config.yaml
d_mlp: 512
activation: "tanh_gelu"
norm_eps: 1e-05
positions: "learned"
lr: 0.00602
beta2: 0.95
weight_decay: 0.041
lr_head: 0.00694
warmup_steps: 200
decay_fraction: 0.824
doc_mask: false
steps: 4532
dataset: "wikipedia_en"
Each number is 128 + 24 x the weight over its row's rms, rounded and kept within 0 to 255. Layers, rows and columns count from 0. The size above them is the row's rms in percent of the matrix's.

# layer 4 MLP up, 512x128, rms 0.228, rows 338-390, columns 0-63
size [ 87  85  86  93 104 101  97 114 101  98 101  86  86 109  94  98 112 109 106 101  96 104 106  97 100 109  92 106  95  89 114  94 104 102  93 116  90 109  88  95 114  98  96 101 103 113 100 111  92 121  99  99 105]
[[126 126 176 134 174  94  97 135 112 118 171 180 125 143 121 106 144 128 141 148 186 127 138 147 127 117 120 152 134 133 150 144 114 131 112 108 106 101 106 153 161 105 154 107  92 120 154 124 120 130  80 111 131 112 152 112 138 125 100  82 139 143 173 136]
 [140 138 114 101 115  91 128 145 121 106 103 125 128 106 147  99 119 162  94 105 156  99 135 152 116 150 148 104 106  50 167 127 114 120 173  85 126 136 137 145 109 167 144 146 113  97 153 140  82 138 107 104  98 152 103 110 127 101 124 137 132 167 150 140]
 [114 115 133 161  76 117 130 132 108 101 144 141 110 114 112 108 156 116 122 126 134 127 166 157 133 147 154 117 101 167 134 120 143 165 118 123 111 177 132 169 103 146 132 134 131 120 122  88 176 106  83 127 114 162 165  91  91  93 144 128 141  97 125 131]
 [153 121 169 111 135 112  99 115 113 137 142  97  99 129 106 131 145 126  76 125 118 106 139 165 144 172 165 120 149 114 103 154 107 184 147 153  86 118 142 149 120 127 166  83  80  93 143 120 123 171 142 129 134 132 137 114  99 123 129 172 111 115  82 139]
 [181 107 113 105 164 150 162 114 139 170 125 130  75 104 123 119 120 168 101 156 113 120 118 119 127  88 121 145 140 103 117 107 158 152 148 146 131 118 118 127 121 120 125 130 147 132 150 121 133 151 125 149 103 158  65 119  90 169 158 117 143 103 154  98]
 [155 120 157 120 145 120 116 157 112 126 184 106 149  91 132 130 109 151  72 149 111 139  95 110 152 145 129 134 137 116 153 120 106 127 131  98 120 118 132 135 174 106 135 166 136 170 129 178 162 114 161 159 123 115 124 104 123 153 114 144 154  96 157 105]
 [ 70 123 109 150 119 114 126 152 118 137 138 126 152  73 104 149 131 104 122 149  91 162 141 115  98 124 111  80 129 137 140 130 155 122 156 108 145 102 122 117  99 129 138 145 116  99 104  75 149  63 130 103 133 139 139 135 170 138 119 150 140 126 161 124]
 [ 97  99 119 109 147 143 104 153 161 180 136 110 174 172 162 124 101 174 114 146 117 134 142 163 132 112 118  92 134 110 156 117 138 115 110 100 144 136  80  99  89  79 130 120  79 144 127 142 123 131 117 142 147 109 127 162 122 105 142 120 101 109 136 176]
 [141 114 139 138 159  95 133 126 147 161 147 108 139 138 105 151 150 145  84 126 119 132 162 122  80 130  95  88 136 128 129 161 142  77 174 123 149 170 116 113  88 158 101 131  89 126  89 117 131 126 113 133 131 124 135 145 156 150 130 185 141 139 132 121]
 [136 127 145 129 127 121 154 134 106 145 134 167 115 175  89 120 184 133 106 160 174 147 119 139 136 116 113 119 168 148 132 182 151 128 129 136 122 119 120 138  85 137 173 117 147 128 114 132 157 104 120 204 130 100 153 104 135 110 131 129 143 142 138 153]
 [129 136 132 139 145 124 148 107 107 100 123 107 133 110 135 129 135 156 150 148 130 141 141 122 111 146 122  58 135 197 126  99 114 167 117 166 127 144 106 151 134 163 146 133 142 102 141 133 162 127 161  99 124 134 144  92 145 141 121 105 103  71 128  72]
 [121 160 145 142 131 123  94 135 144 122 142 127 112 112 120 113 153  97  96 187 101 127 103 148 159 161 126 142 164 150 157  99 119  80 156 100 101 125 110 175 117 156 103 108 130 149  83 112 167 160 194 129  98 106 121 131 152 130 136 129  83 115 153 115]
 [102 114 103 102 112 126 113 132 130 134 150 164  85 115 116 115 142 141 146 135 134 119  93 160 144 155 140 106  91 165 130 172  89 150  82 137 153 107 132 155 174 118 100 124 144 118 103 124 136 128 117 117 122 127 123  92 131 139 108 117 128 168 158 122]
 [138 101 136 117 126 121 105 102 106 108  96 122 102 108 119 122  94 155 122 102 142 137 131  86 127 161 158 142  91 144 134 143 156 134 130 185 138 132 118 114 122 153 140 105 140 139 151 145 143 151  84 162 119 154 105 120  99  96 146  99 171 141 161 117]
 [112 103 154 150 126 167 157 164 116 104 100 105 173 121 118  99 142 152 125 137 138 165 114 132 112 158 117  84 162 138 161 146  95 162 117 103 136 112 173 148 124 134 146 124 133 125  61 101 116 121 158 165 134 124 121 135 121 146 196 138 127 138 142 110]
 [116 110 151 104 136 141 114 146 138 112 143 121 145 144 122 157 174 154 117  97 124 108 144  95 169 130 126 118  98 161 152 121 121  93 104 120 100 119 102  99 133 146 118 101  93 160 103 134 117 132 138 140 119 132 132 153 118 159 119 162 137 136 100  85]
 [156 134 138 136 147 101 127 131 100 160 113 123 131 122 152 175 146 155 119 161  92 173 133 122 104 138 119 127  71 118 188 160 132 156 136 166 136 154 132  80 123 123 108 143 114 153 136 158 127 138 125 135 118 103 100  95 118 119 103 121 150 112 141 135]
 [137 137 129 130 146 121 183 113  88  86 138 115 130 113  85 120 129 126 119 109 114 182 138 163 124 156 134 124 116 152 159  95  90 108 124 106 131 107 126 179 127 150 171 132 167 126 151 114 145 118 120 121 102 156  94 106 103 127 118 115 162 124 142 139]
 [ 98 132 139 114 104 165 178 132 104 139 142  88 163 136 141 118 141 133 137 131 143 149  75 146 141 170 119 120 128 149 103 114 158 186  93 110  79 137 119 122 137 143 155 153  97 121 111 122 145 146 107 114 126 128  96 132 122 145 143 136 128  94  96 111]
 [126 147 158 151 108 130 129 128 109 139 169 115 138 130 166 151 111 119 103 145 167 118  80 101 156 122  93 133 118 209 155 130 146 115 134 163 138 148 155 123  90 167 131 108 153  93  95 122 140 160 107 133 117 147 109 125 170 128 169 157 105 169 114 154]
 [ 95  98 142 126 127 124 156 133 107 125 121 123 100 148 159 110 113 128  95 102 118 139 121  89 113 119  85 136 145 109 164 127 106 174  89 156  95 119 145 136 130 146 137 159 126 107 172 102 135 165 176 130 114 142 115 119 128 137 131 145 174  91 163 111]
 [153 126 143 130 124 120 131 141 125 121  90 152 111 137  91 146 133  96 115 125  68 169 141 128 163 134 133 167  99 126 125 138 106 125 128 171 105 175 136 124 134 136 121  97 145 126 125 127 124 125 128 100 147 119 108 137  87 155 127 136 144 161 170  99]
 [143 118 141 156 176 126 145  97 113  87 105 129 170 140 113 146 115 114 121 112 116 145 127 143 130  94 101 112 158 147 150 166 129 170 157 116 146  97 135 148 137 129 147 119 135  77  98 126 135 103 173 122 125 126 107 110 134 101  94 122 152 154 152  95]
 [154 163 125 141 117 147 143 141 117 110 154 103 136 135 120  74 117 122 125  96 108 147 137 132 115  99  93 118 161 161 111 141 169 115 138  92 139 158 138 129 146 170  88 115 176  99 107 131  78 142 107 109 139 178 173 132 106  90 139 148  97 148 143 100]
 [123 125 121 105  78 125 167 130 120 135 131 140 148 138  95  95  90 145 126 148 152 146 149 151 138 121 170 118 125  98  92 126 125 114 153  85  96 156 144 117 103 135 123 132 100 120 172 110 132 155  91 124 134 134 150  69 174 104 179 118 152 133 175 112]
 [151 116 153 130 154 122 129 141  94 108 140 109 118 108 153 167 118 104  99 147 117 131 141 173 128  94 105 124 132 139 149 152 170 182 100 130 128 136 113  92 144  94 148 148 119 121 101 161 158 126 190 117 122 110 114 112 140 148  88 165 124 149 111 114]
 [120 147 139 112 131 167  99 131 136  88 136 124  98  91 131 100 140 147 146 131 119 136 111 155 126 101 149 123 144 121 114  69  72 117 170 116  81 135 114 134 144 102 168 151 118 123 157 125 143 129  92 108  90 152 155 128 147 117 158 160 110 132 162 117]
 [ 99 105  72  95  80 110 111  94 134 168  98  99 130 139 149 116 128 121 163  96 126 138 147 156 101 135 143 122 131 143 110 106 125 138 126 141 161 113  82 139 116 104 129 129 129 125 135 118 101 180 122 144 127 153 122  88 129 116 117 136 133 113 123 122]
 [156  85 165 127 118 108 109 180 108 160 125 105 102 141 129 121 131 110 114 117 141 198 109 144 125  99 144 110 152 114 145  95 122 138 159 113  97 104 108 153 131 166 157  99 121 165  99 154 118 102 150 169  85 103 100 133 118 164 127 160 140  84 129  77]
 [156 129 114 120 136 158 127 138 161 109 116 135 173 135  91 111 166  99  85 146 105 122 158 151  37 109  83 121 148 129 130 118 169 166 130 139 163 110 122 115 132 114 134 166 104 115 146 115  96 120 134 138 147 118  87 117 141  86 114  94 150 176 137  95]
 [ 88 143 112 155  79 118 103 139 125 140 122 110 120 104 175 107 111 117 121 124 130 156 134 118 104 110 104 150 138 133 167 118  74 157 120 149 178 195  72 149 111 119 158  98  93 117 116 123 126 141 119 144 141 137 159 142 127 101 165 130 117 102 139 135]
 [150  95 114 128  95 169  92 138 155 158 118 137 174 126 127 135 126 137  84 127 108 131 143 146 125 167 146 111 144  96 137 166 149 158 112 149 117 113 128 101 122 136 135  91 138 111  83 117 129  87 125 128 126 124 102 142 165 164 130 105 101 157 129 152]
 [146 180 132 105 117 109 172 148 101  91 132 129 133 144 141 172 155 106 130 125 160 146 135 136 132 126 119 121 129 142 115  87 149 139 108 161 141 134 148 134  91 147 146 142 107  90 142 144 100 147 109 129 110 120 100  81 141 106 185 172 101 125 111 134]
 [152 117 177 122 105 123 120 171 126  87 115 139 116  77  87 163 131  67 177 141 114 179 101  82 145 159 160 129 154 179 173  86 134 124 156 144 130 140 128 117 108 103 129 131 153 130 106 114 132 135 126 104 134 102 123 149 133 120 111 139  83 124 133  98]
 [109 110  91 161 109 129  96 114 154 123 124 148 103 109  67 112 102  99 125 101  97 109 131 110 162 107  86 124  91 106 147 118 132 137 118 122 155 141 156 107  78 143 128 141 140 147 117 145 154 150 110 155  72 162 131 102 127 112 151 109 125  87 144 122]
 [132 120 144 117  88 143 139 119 150 159 162 104 139 172 118  80 119  92 115 120  59 127 121 147 102  58 155  95 140 133 173 132 138 119 119 165 109 101 119 133  94 110 112  85 168 101 108 150 131  77 112  88  94 103 154 108 149 150 118 148 129 143 125 104]
 [125  98 105 117 113 115 145  99 135 158 161 142 144 125 133 121 160 162 113 152  58 170 116 162  96 137  93 123 103 169 156 150 136 137  97 116 141  90  81 103 122  92 132 137  88  88 149 105 136 130 145 123 119 124 189 136 122 142 112  93 143 130 111 155]
 [138 149 125  92 129 134 159 185  89 107 125 141 168 161 102 128 136 133 129 157 135 146 142 133 162 135 138 104 163 151 101 139 106 166 116 101 130 134 139 152 126 126 115 135 137 123  74 142  73 138 108 114 127 129 156 111  89 126 121 150 123  76 118 135]
 [128 131  93 126 124 130 120 132 122 128 121  92 113 127 114 167 142 134 168 130 146 105 149 137 140 120 102  91 114 110 154 105 172 126 100 108 115 110  79 114 126 122  91 117 141 125  95 149 137 111  99 124 207 144 128 150 116 138 128 129 161 139 175 128]
 [129 175 124 125  61 137 132 144 147 112 149 116 128 120 109 124 126 136 143 148 140 163 148 150 106 122 147 138  90 153 135 142 125 125 118 128 146 183 111 119 143  87 144  89  90 105 149 130  65  92 108 133 135 137 112 109 160 169 125 175 146 145 172 108]
 [111 140 124 146 140 156 140  62 156 180 160 131 118  89 102 103 100 137  99 102 111 130 113 162 159 156 127 108  92 135 143 142 132 173 121 145 123 103 100 175 120 119 134 152 109 149 109 101 129 137 129 131 117 131  79  82 107 146 131 113 116 140 161 136]
 [162 127 108  82 124 107 112 118  98 150 124 154 109 164 149 138 142 102 171 183 111 156 163 132 116 136 154  93 113 114 111 112 158  88  83 126  90 134 105 146 136 129 112 134 108 147 127 124 133 132 144  99 138 118 162 102  90 167 125 129 146 146 110  88]
 [ 80 129 165 141 154 134 109 121 105 157 110  71 112 147  95 126 148 130 125 120 149 111 112 115 144 115 108 111 135 122 122 151 158 130 182 138 139  99 104 127 110 140 146 155 113 147 108 111 128 125 144 140 143 122 147 123 130  89 102 155  92 118 115 172]
 [ 88 140 139 190 159 105  90 145 131 175 149 127 165 150 125 137 127 125 135 159 180  82 135 179 130 133 130 109 130 104 137  98  73 123  98 157 117 133 103 112 110 140 111 155 146 133  89 150 147  47 118 104 165 119 137 127 116 110 135 109 153 107 123 152]
 [144 129 103 173 161 119 183  92 118 114 179 114 163 129 148 144 110 116 100 148 146 124 138 133 100 121 181 140  90 103  98 108  95 161 148 139 144 144 117 149 141 152 144 106 127 113 120 156  97 171 130 126 169 151  90 135 113 119  90 144 131 154 150 125]
 [120  87 120 179 155 119 118 168  87 120 157 141 111 138 127 134 143  92 130 128 118 103 115 160  91 140 170 105 135  91 166 144 136  91 117 100 115 120  93 101  91  94 154 111 125  98 166 138 193  64 153 102 131  91 136 130 128 148 123 142 127 140 129 124]
 [ 89 128  97 103 149 111 148 118  81 111 116 163 111 141 130 121 137 108  96 115 125 125  87 159  98 131 160 111 103 149  78 116 118  98 124 126 158 138 170 140 125  96 125 145 159 108 133 122 130 170  82 170 123 132 173 114 173 181 102 122 123 110 115 120]
 [140 151 166 148  95  76 160 138  85 166 138 139 128 104 111 128 123  95 141 158 154 133 137  73  98  99 136 134 114 122 126 112  99  84 130 142 132 151 101 121 136 138 142 135  80 129 124 116 154 147 113 125 152 147 131 124 133 141 166 146 188 137 134 131]
 [128  85 116 103 139 122 157 139 105 123 146 124 103 131 139 141 167  83 107 128 125 141 130 140 106 157 130 116 104 137 113 114 140 102 141 131 134 166  93 168 127 127 111 137 132  88 182 132  93 148 117 149 166 132 166 134 132 117  92 149 130 116 100 111]
 [134  97 139 109 141 133 124 128 116 103  98 131 149 152 145 177 120 101 133 143 102 110 134  93 150 139 148 109 102 127 154 127 134 102 135 127 131 131 125 111  97 119 125  89 141 127 145 154 161 105 103 100 158 117 115 121 128 172 105 153 144 139 119 142]
 [145  81 145 130 191 131 115  95 142 135 121 121  93 104 122  97 143 149 149 111 104 157 126 160 120 138 118  80 120 118 144 114 156 146 116 160 136 108 140 141 108 131 135 190 145 171 144 136 142 138 178 135 148 112  87 110 116  90 128  93 128 102 126 135]
 [124 133 151 132 135 148 136 100 123 135 127 126 119 151 115 101 141 153 110 138 152 130 101  83 153  82 130 148 145 169 132 114 124 101 115 158 116 113 112 132 161 112 119 117 129 163 138 133 178 119  95 116  96 147 100 183 111 129 116 163  89 108 130  95]
 [137 119 113 137 158 136 134 131 182 129 180  65 176 108 137 145 146 120 103 144 114 131  96 109 124 106 162 100 138 110 157 136 131 123 119 145 120  99  73 124 124 106 133 149 108 205 141 113 124 140 131 119 132 166 127 103 136 118 142 118 134 104 117 167]]
# layer 4 MLP down (transposed), 512x128, rms 0.226, rows 338-389, columns 0-63
size [ 89  93  98  93  97 102 100 115 108  92 104  86  87 102  89  97 116 107  99 100  97  99 100  85 109 117  93 110  92  85  95  92  96  99  91  96  96 102  85  98 109 100 108 107 111 116 102 106 105  99 104 101]
[[121 120 159 134 123 142 137 161 135 123 148 118 154 124 127 114 100 139 136 130  83  86 122 112 140 129 146  99  95  99 137 163 139 115 141 132 106 116 165 154 122 169 158 130 111 130 171 162 136 144 135  84 106 110  92 144 165 124 178 136 134 107  80 118]
 [ 82 115 131 121 129 116  99 131 118 143 141 132 104  96 107 120 140 114 138 122 117 145 158  91 129 106 116 151  99 128  96 140 103  94 131 137 123 137 165 122 121 165 139 151 105 145 105 108 124 157 127 101 166 160 133 104 153 155 116 126 123 122 105  91]
 [137 139  89 139 135  93 143  78 152 190 110 127 140 117 133 147 133 107 139 148 134 121  98 139 111 147 126 166  87 117 123 139 139 122 112 150 157 168 165 128 119 121 117  98 122 166 177 108  97 113 109 168  91 145 110 146 135 157 138 132 139 126 103 111]
 [119 111 134 108 106  99 118  81 100 111 134 109 100  58 141 105 150  90 106 156 109 145  96 128 145 101 116 122 161 138 123 109 129 149  90 147 119 118 100  79 110 131 146 108 119 128 147 110 124 154  64 137 133 104 112 131 105 124 147 167 160 158 153 134]
 [109 113  86 147 122 162  86 121 126  75 157 109 128 101 121 117 116 175 130 103 104  79  98 111 115 169 113 154 133 109 118 122 121 122 109 141 157 198 152 118 121 109 105 120 144 137 155 105 149 112 123 112 168 128 134 141 120 139 108 128 138 141  97 142]
 [ 75 120  64 174 111 120  97 114 138 152  91 119  80 168 138 110 118 161 119 106 143 130 132 153 123  57 135 105  74 149  92 118 109 122 137 137 125 114 122 129 130 137 139  77  88 138 156 115 150 104 115 109 107 127 148 129 122  83 138 104 157 119 135 118]
 [146 177  76  95 147 121 139 160 100 129 101 133 105 130 118 141 121 138  91 123 133 130 115 103  83 126 133 119 164 105 190 121 120 103 143 132 142 137 107 164 144 118 140 151  90 110 120 176 138 153 104 130 157 135 138 155 110 131 144 134 130  91  85 197]
 [111  74  98 143 122 133 143 162 112 133 154 117 119 135 142 195  82 115 134 150 142 179 123 137 182 121 110 162 126 106 114 108 129 120  99 176 139 138  96 152 120 120 148 139 105  92 102 112 191  79 110 103 108 153 108 156 128 119  71 141 128 127 135 113]
 [ 83 145 150  95 113 109 154  80 156 127 128  93 110  99 126 111 120 174 157 131 138 150  74 146 128 133  96 121 165 112 136 125 170  90  90 109 117 114  97 128 153 137 133 148 151  92 162 144 131 123 149 153 147 158 133 120 109 103 152 115 108 149 131 132]
 [123 166 123 152 121 125 126 141 150 123 125 139 110 108 166 146 104 114 111 117 159 128 159 139 116 125  95 153 107  96  78 118 145 132 103  81  96 102 127 166 192 130  96 151 102 108 155 132 105 172 131 124 136 117 120 122 175 162 178 151 125 182 138 132]
 [165 109 147 139 114 144 128 131 135 130 130 167 136 114 125 112 107 103 152 162 133 128 120  82 122 116 139 151 119 174 173 102 137 163 182 155 151 123  64 110 100 100 130 130 145 131 142 141 166 164 110 141 101 173 147 120 132 121 129 145 153 120 134  98]
 [140 113 144 128 134 115 128 113 102 132 138 156 152 105 126 177 136 134 140 112 119 116 162  86  93 101 115 114  91 124  77 138  64  96 130 135  75 100 135 146 102 139 157 161  82 142 138 122  98 109  68 138 116 115 125 126  89 152 137 106 142 162 123 146]
 [130 142 144 125  92 137 138 108 132 129  72 120 157  97 137 161 118 131  93 162  92 170 176  99 159 113  93 146 149 128 106 104 153 112 159 134  82 137 126 117  79 108 151 111 142 118 130 160 106 109 128 117 125 137 178 144 165  94 118 116 105  82  88 119]
 [158 147 131 106 100 125 116 144 112 108 168 153 127  93 120 111 158 153 108 149 124  98 153 102 101 145 106 163  80 183 120 140 147 118 137 134 139 127 120 119 144 131 121 157 124  86 129 134 137 122 115 144 158 119 163 124 158 116 128 138 106 116 141 113]
 [146  88  84 144 164  98 134 117 141 138 127 136 103 149 111  96 129 119 116 173 122  63 137  94 131 137 132 115 106 117 114 121 114  79 132 144 178  82  90 135 104 104 131 106  92 137 117 146 112 141 108 118 134  92 134 118 183 151 118 155 142 134 163 118]
 [109 131 116 116 130 121 138 107 133 155 118 121 120  94 139  73 127 125 140  74 120 148  98 141 119 129 102 138 170  76 149 107 138 150 109 126 168 100 130 171  73 121  82 125 137 114 145 142 112 122 184 146 126 115 148  96  82  85 118 122 133 129 139  97]
 [132  83 156  82 142 124 130 118  90 111 141 152 120 147 145 129 144 124 113  74 108 156 117 125 131 123 127 161 120 134 133 105 151 151 131 142 119  97 125 115 127 144 104 124 106 125 115  95 139 151 129 109 100 148 106 169 128 128 139 135 133 113 153 147]
 [135 102 163 136 113  89 104 127 125 147 121 131 129 144 154 159  90 134 134 148 122 128 148 147 131 155 173 123 130  59 117 129 111 132 106  99 151 146 157 143 200 154 155 120  92 121 127 135 159 145 169 136 145 123 146 114 150 143 129 106 162 151 125 128]
 [138 106 148 145 144  99 143  94  97 143 103 145 124  81 123 191 117 146 184 101 142 152 120 156 127 108 143  94 104  82 137 149 134  95 123 120 112 116 149 165 108 150  99 140 135 140 140 145  92 154 100 150 129 168 151 129 120 164  95 127 143 109 142  94]
 [106 143 127 115 123  96 125  94 117 130 107 128 134 143 151 141 123 139 158 122 115 119 101 137  95 154 156 107  78  89 140 133 131 142 123 146  82 113 158 103 138 119 117 133 113 167 155 195 126 134 153 124 130 128 141 146 122 137 135  97  95 140 130  84]
 [120 137 122 156 105  80  95 122 164 113 117 111 110 105 101 137 110 138 115 155 138 125 130 139 158 129  77 149  96 107 130 105 105 136 143 137 140 140 125  85 125  99 146 104 121  91 120 148 112 115 135 127 134 132 160 158 156 110 139 140 137 118  98 128]
 [165  80 104 165 185 112  95 140 143 125 113 176 139 141 135 170 122 123 109 103 164  99 105 124 128 130 160 125 135 124 125 101 161 138 117 121 101 111 122 133 139 110 124 142 148 122 140 134 123 112 130 127 127  86  98 100 138 105 118  80 126 109 152 133]
 [129 117 120 143 110  71 123 133 153 160 113 149  94 154 169 104 150 122 119 160 108 130  95 165 148 133  95 154 119 128  94 150 105 164 100 134 139 128 129 153 155 112 112 143 149  83 104 137 113 119 140 154 135  81 115 156 117 167 154 121 139 106 119 128]
 [110 131 100 103 158 119 128 134  97 151 126 121 120 136 147 204 109 123 127 141 127  78  74 109 144 162 110 134 114 136 130 123 134  95 101 145 144 103 118 123 124  87 186 127 125 101  99  89 161 109 135 131 125 159 114  98 134 159 145 137 138  89 128 138]
 [ 91 118 148 151 138  82 135 133 153 158  71 126 138 128 110 126 142 149 112 141 170 142 125 114 140 142 134 180 109 124 143 116 118 175 140 163 179 187 105 117  99 145 113 160  94  77 118 139 115 128 145 143 156 148 156 145 106 122 164 128 117  91 123 120]
 [129 129 171 117 111 173 162 116 124 133 129 136 146 157  90 133 102 132 156 146 132 110 105  62 116 113 129  98 125 147 196 122  92  96 124 156 109 135 124 120 168 140 123 103 109 142 106  69 138  99 151 107 151 115 143 144 105 138 132 118 158  79 113 137]
 [154  77 137 100  96 155 115 140 131 128 127 123 148 143 134 134 170 114 100 105  92 151 139  90 103 124 158 132 113 139 170 113 127 124 173 141  94 149 142 124 124 127  95 112 135 115 126 116 147 116 132 120 143 123 125  91 160 161 124 113 150 110 123 101]
 [148  87 102 123 129 129  86 137 122 133 115 118 156 153 111 120 135  92 162 171 162  75 143 144 155 119 118 118 102 110 106 127 136 116 157 150 128 140 133 103 167 119 123 107 159 118 128 166 125 165 130 131  82 143 138 118 141 151 124  73 151 128 110 123]
 [ 93 155 108 185 106 129  94  99 136  90 119 140 138 126 157 126 124 156 145 129 158 124 137 123  92 191 158 145 103 142 103 130 114  99 153 126  94 159 138 106  75  90 124 142 146 116 159  94 145 103 144 112 150 114 162 114 128 114 147 162 133 114 111 149]
 [112 101 154 139 111 110 122 142 102 150 101  81  77 151 155 104 121 165 133 117 129 145 107  84 123 133 144 134 170 109  82 161 113 147 109 148 121 138 117 103 102 136 146 142 104 110 118 136 156 131 109 129 136 106 154 134 131 197 183 142 110 131 137 115]
 [133 139 112 114 107 119 177  80 110 118  98 115 153 157 161 106 105 111 121 117 116 158 164 125 126 119  77 137 114 121 134 114 127 117 162 127 125  95 131 119 152 149 141 143 171 101  93  88 125 113  93 161 107  82 139 117 132 144 137 126 103 126 116 106]
 [ 96 138 137 165 156 139 139 101 116  87 139 128 109 111 153 115 127  86 130  59 119 135 174 165 181 188  85 142 104 152 103 128 136 151 141 146 129  87 138 116 172  94 119 125 129 131 153 117 133 132 152 140 147 162 103 119 154 125 134 106 183 117 116 134]
 [101 105 130 144 151 141 175 108 181 125  94 116 128 115 116 113  91 125 149 124  93 153 132 101 131 130 125  98 131  91 104 145 139 142 146 131 136 113 106  92 130 145 135 106 116  91 107 144 139  90 141 107 119 168 162  95 115 121 150 122 132 121 103 139]
 [124 167 150 163 166  73 139  96 114 155 147 164 148 149 190 125 101 114 136 103 125 131 119 118 123 124 126 137 137 100  98 114 119 133 117 110 115 113 118  98 151 137 117 165 147 137 159 120  79 169 101 155 107 156 128 113 109 110 155 111 118 123 100 100]
 [154 142 147  67 120 115  72 150 123 164  84  92 142 127 154 143 154  90 117 166 163 113 150 165  99  94 130 142 142  91 174 137 152  79 122 109 103 132 122 140  97 154  94 106 144 122 144 116  88 103  95 115 113  88 153  83 130 159 166 130 119 129 148 107]
 [121 156 125  67 137 155 109 117 124 111 115 124 135 114 141 130  68 158 110 135 148 145 170 111 137 126 119 154  89 108 131 143 164 122 135  65 154 144 126 157 107 144  92 182 119 124 159 126 101 137 184 117 150 131  87 110 103 158 120 145 158 149 112 147]
 [181 160 123 107 128 144 129 169 105  93 119 155 126 128  98 123 120 163 140 107 153 122 162 103 141 119 134 127 120 119 185 130 111 132 124  83 165 142 180 168 212 107 149  99 128 143 147 143 117 114 103 102 114 115 102 132 136 102 133 119 116 121 131 116]
 [ 93 134 156 139 177 135 120 122 132 112 161 114 140 139 139 126 139 154 106 152 148 123 160 108 134 123 159 151 112  79  77 133 110 151 150 133 163 140 157 163 149 152 120 167 152 142 139 138 109 111 135 159 165 144 124 130 122 149 163 113 143 104  91 145]
 [133 150 131  64  98 142 112 172 128 162 126 139 104 124 116 127 129 150 123 129 135 149 130 107 118 150 110 112 150 156 130 140  91 111 110 123 115 161 136 153  99 128 161 107 138 153 109 110 151 142 137 132 131 127 106 102 161 170 128 125 149 155 128 154]
 [122 149 144 112  78  92 155 137 121 150 171 104 163 102 130 107 184 149 151 146 111 165 106 124 164 131 103 159 116  83 167 147 126 180 127 129 135 120 128 125 185 127 163 168 100 104 145  91 139 112 156 114 107  98 108 196 114 167 170 102 105 106 119 142]
 [122 140 170  74 127 141 117 130  96 166 153 105 169 100 120 148 111 158 113 122 113 137 114  82 105 113 131 121 122 166 130 177  92 102 115 127 116 113 142 109 143 113 112 136 147 131 142 106 110  99 143 152 139 127 158 104 127 128  94 105 149 124  91  95]
 [126 121 149 111 123  99 153 103 140 160 171 118 155 166  97 116 110 132 109 136 152  72 103 117 128  92 132 129 160 129 150 127  97  89 179 141 138 135 127 106 101 141 133 154  80 118 154 147 170 131 121 124 139 120  84 116 129 109  98 188 128 148 140 177]
 [136 124 147 119 113  89 172 113 133 125 131 148 119 139 152 148 155 146  89 126 110 139 108 150 130 111 139 131 118 144 135 147 119 175 140 120 129  89 108 129 156 101 156 176 138  73 112 131 188 163 112 123 111 121  93 113 196 122 153 104 135 125  95 130]
 [130 116 176 138  90 101 131 162 122 118 121 155  83 144 157  85 121 137  97  85 142 118 129 105 150 129 121 153 147 157 105 139 104 147 127 116 137 149 112 136  90 159 108  97 141 133 111 154 148 122 113 144 107 124 120 161 122 170 113 103 157 110  78 117]
 [164  77 126  95 104  86 106 182 144 122 130 126  95 116 131 128 134 109 124 142 142 133 121  83  81 116 128 138 131 103  93  76 177 154 143 107 142 147 117 137 125 135 126 116  92 128 127 122 157 107  77 127 130 132 123 106 130 139 171 141 124 155 144 137]
 [112 112  87 149 157 127  86 145 117  92 121 105 112 150 125  95 136 140 162  90 132  76 147  99 126 119 167 143 128 124 129 110 162 165 106 125 166 132 166 120 138 141 139 132 165 114 158 155  60 131 107 132 122 108 118 146 130 126 113 119 136 134 140 137]
 [ 92 143 123 161 165 106 108 139  98 178 128 149 154 114  76 140 156 126 115 163 141 161 156  84 141 128 111 120 147 163 163 115 115 121 106 124 162 135 129 118 123 157 126 140 111 124 138  78 126 122 128 154 116 108 135 160 129 159 123 124 126  94 125 122]
 [157 125  96 139 140 144 131 133 171 155 154  99  96 157 103 128 139 139 157 140 121 139 103 139  98 177 116 155 102 171 126 131 157 197 173 140 144 119 126 147 156 137 118 123 116 160 104 101 155 136 136 101 132 159 158  52 122 153  96 170 143 107 114 147]
 [ 93  78 127 160 105 133 124 126 173 157  95 118 107 132  87  99  85 143 103 129 100  93  92 152 128 120 142 132 134 119  92 134 131 155 102 104 133 134  98  95 125 117  83 156 173 126  91 141  95 114 160 130 110  90 173 155 115 128 136  94 147 159 133 129]
 [120 134 115 123 137 111 139 140 108 155 143 127 153 121  96 187 135 142 154  98 110 133 127 139 153 127 192  98  87 156 159 135 107 120 101 126 130 116 150  65 106 138 105 134  99 141 111 116 172 116 131 119 146 120 149  79 166 117 108 155 111 135 138 128]
 [178  76 130 133 131 106 130 161 124 141 122 152 116 195 142 154 130 167 111 116 135 107 125 117 119 121 161 114 134 130 132  92 156  90 131 137 106 139 159 130 130 149 154 142 117 116 125 130 120 148 142 111 181 107 154 101 134 139 144 114  84  94 120 102]
 [120 150  87 111 125 134  58 174  64 140 166 129 122 169 121 129 153 119 168  96 118 119 102 106 131 136 130 102 161 126 118 115 133 143  93 155 136 128 112 137 111 128 138 128 100 164 130 158 115 151 114 124 149 141 119 124 143 127 139 103 104 136 124 129]]